Part of a small language model's weights: a variant of Muon for these matrices.
Each number is 128 + 24 x the weight over its row's rms, rounded and kept within 0 to 255. Layers, rows and columns count from 0. Numbers have three digits each. The size before them is the row's rms in percent of the matrix's.

# layer 5 MLP up, 640x160, rms 0.0831, rows 594-639, columns 32-63
103:127147170113140109140109117104155121155109110139106107118106107139123089144124142117146149112160
102:130154149147133102078137114132152157151139159161143135146150131116126143102107142153136145106149
092:130150166114109149111176163134134112093127086122142144130109124145143094132146136144150161125134
097:155094144117103116117144172148168134129102129114099109116158152146138079113155136104079173094100
098:111159143165171157156147125088115127114107157140118083128133128135131126130098132141089105140131
085:132144146104183098116125119119132111147084171146117129124153140160096159109093074092129143098192
093:137149122126183153102118149122116144127123113135150094129144107088155115133146111074096152118152
094:103104121177150109111133125095136139142149151110133169110123108150144113139119094092147090113127
105:160159097110176139122147151105104141148130177100103102123156113131146170084147166114127107086139
100:134162140113136145095105121125132103103155163128125176134163106115141091100156087094133124116098
100:086122149114105133144107150157163148155113117102147106119124145075122157157105214119109132106119
094:109193149151142094146145126129099126102144123142127086157183111090132134110177133147131129086112
103:133120148100158130124123139141078178089135139130144133112105173116103127144139088124130106116094
109:136146118098070118111117116107129082083121141134057109108127115147138135125151150144117129100148
100:132132111127112074160157155132140144124115118140108170088174150148168138132087142129092091116087
102:142103161150151106133130189099119112110147100132096145107124088132187090085109127133154133092142
109:145133101108129137105144122086126145117097127144134145115158131128136125176161126112113147155124
089:092132133154129142156138136100166131147120161113111124094124111094128161118112129148142134115144
102:107145131131151086158111111089185141118109148128166144170097136161106126136129136115125147127154
091:120155114092131127150170101130139109129175095145142147122098121145117114145105119147091145129095
106:172153159145127115130136100117134165151096117108135124104130166105122158149082143122121106105114
106:087125133107078132135122152120174125133162127154125125131163117143086146122124199157111178134102
093:134110145174169135083106130125166105088139130141126135130125136138102173119101123149087122075117
092:102101163189119116116160125109121122164149132140108092160144098106150086103146138149140110110133
107:111099132116100109103099176146105074107118172099095128151120168121147158132109101141080103111169
095:103148133150121151141118156131087115135159125132124133143158140116182130162120138108157116152131
104:120149127094159132125107122134154116144085173094090138140145141124076135141139145134154135105103
116:132086122125099173149138216113130146121107119097142137128141100140155137112152114086152135133119
112:142128098137138143113103159132134097103051102128121116123148108141119119136118175148144154139132
093:103128106123192067122158136070131123120124151120127144106097130133128152107140141135071113159133
082:100110147110128103161148118148115141148172095126174147155132106129121174139138109115136113089079
094:110091149139130143120169136114121127114126116133107167161130162161150166138104164111089116108120
104:142140130141125157111124138132118080078142107146094171127152107126112178103119160132145149107152
099:136146137093170132139078132136139137116104100146100119119174171169120134100100141097103145162062
103:108122103130166111135107155131120145122136155126096123092136179126157144160133162127154123095092
098:109123141144140145117128102162078122135094107099106096118121150155103135194129107129157145149203
103:131133111105118150121133142125108134088134100128119091172122131120122141109090166130152134096176
088:116114133110151143107125184140159139105121138122116112109115144091145099124102136137140092092158
105:120143135117174141175133137082103113151147111120148154147107128134116121177106154105117137095114
099:145158158102154141132122184053126108140138182152111133121129151130121141145140124123124104102148
104:150168142175118128133121145122168163135137131104110122140136126121132142162130142120116116153104
110:128109138102101153138124106148103150119134114188114172102155099115131099125110125155159115138105
102:112132153129121153116157106103123118158112116124115130072160142123130145111117133150084147151075
094:136133143113146091083125066132125143168156119155134078149159141127099138104135100153128147082089
082:162115130126074150117129114142143104118135071122111155137115182098128138109135158172134135120131
103:126108113155126108132129121161139144112129157157144124160151158153126098134141099109119138094158
# layer 5 MLP down (transposed), 640x160, rms 0.0306, rows 594-639, columns 32-63
104:105096117141078111140134117116138080103144104137142208124120118160175124125078123101130121115114
103:137089117135177110149160097100135142107132131111077166125142131100140122118135126100105128120133
093:144107129104135126135150101070094144142147164109110107211168127100138133146083117152101120128155
097:117137111156153135148165179120099097163111136104132173129117119135116108151140145163138104152181
100:100161098100129118123112146140152141144126142118129135120119142131154098140128108138150126119109
095:131132083157087115105138079134121131110098129136147108103150132135143191155159125146156100141096
095:082065134131106065124117092100147122126145129130113163129128145111122140137106110146125142099106
101:151130137113136126125156121141139091131105129122108135143120151133123096149134145150103129141108
099:147120119131128136125119179156139099121164118146132155117133127113110120117171107142109139134144
099:137093143138136076159153084146136144163139136125088152127100147121142151109121123169060128125135
100:111186113120107117096140094126104123100140130132127100154169114130142130129165098121123154157125
095:123118151110141166084163153093118121150132146101152124140112091161126109082114167094117128127101
110:105167115143132140131142091119143142105110144092125094151107147160150113103078147148128172102153
104:095167114137142173152100128153121114132123144150136121126129101107124126138118095127089117084142
102:129116136101101131124099141094141135130104142154144127142123120095108123172130090134151126094100
093:100130119138148146142133110154113105114142150127139072124138148125125093136167176088133128142120
106:132138113109129115146091099112074046086141177134146146111134084116110129121124101182159112121117
090:108103096128127156138124158095143172112103087146134103135104147119122107158090125125129141083139
106:160121111099099150141154125172108097171130141122155132116143107116151123122102104107161127153093
089:117149108126127144096136136105090092116140099179119137118152125128131164074120165079128108105132
113:147144186159126136087133127142111086139086123123117106113066116180120126142135091128137144151144
104:164174127130151107158124134132131146150141096135123117059126172173108170137092125103150122103107
096:173066104149147111132155156124122116172159111112124134141090122125101142123149084155098146110081
103:137164132127167079115154156138114142079126124123128105105105086154088124101097110116153114095125
100:136131099105094099130095125159133092116138151111108163165115111162123133106122153141133101138147
096:109115144132170072130121088113151119153120150131137124114125115142116109116145132141122130166084
107:137146135085123117130082128140149124122142140102099105158149143128149110136111153117142110148140
106:108119111150087135145139255142138122129167148138117141121126084120125119159115114162119117133131
101:147132090132161113128117117186173117143105147130126144137115158111139161127099110182135125134093
094:207167135118118110090090181132171116153114114142098137136163134098168118123118102149101135144132
093:155139167139113146148130145117137117134122158122110120083098099131144093105136106151134110158151
098:127147149094093107103112098137139113136113118149129106091096105120150166118186187111136160143158
096:138105147118110151084103170075135167154126149123102156132104120139117118139127117099105143112116
092:131115176153074117091126136100145104157094104132149167113117092117137136137093124164133112136133
106:159133134094109130113108126123159117125127101128160156116121124129129118080089132093109151132104
094:175140133136096156163081183099123182100124105105106136145095107137122129108106109134128089124108
098:128128185159101139175132097108143091117164173157112123114142112099123128146154114178137113119102
091:128138107158140133138091094127105138119136120128136161151125104119114116148130143111154151160134
105:117142086094107119102090138099137138119169093128124139169153147138110133104147113125124121093131
109:122142083159140129132096097159101127101104156113135187120115165157176114099129134140137105127105
104:147148118151124129104098134136134190115074095102104151132120157129160107125109145137172135106147
115:130118150110160131108171119117162131101096140166118129137098144108140170134128132104097122126141
104:115163109155157102103114096162147125148165133108094052110123104128126117125080113138174112115129
095:125126122132132126099145138155138110140137120106159138147127084141147139173135189167131115130130
086:115157119121164141133139118118124124137100134139163135145104106108116137155124169114157120128155
094:122162089130096106126118166143130129105078147096141120089127120103130128154134101154121107151087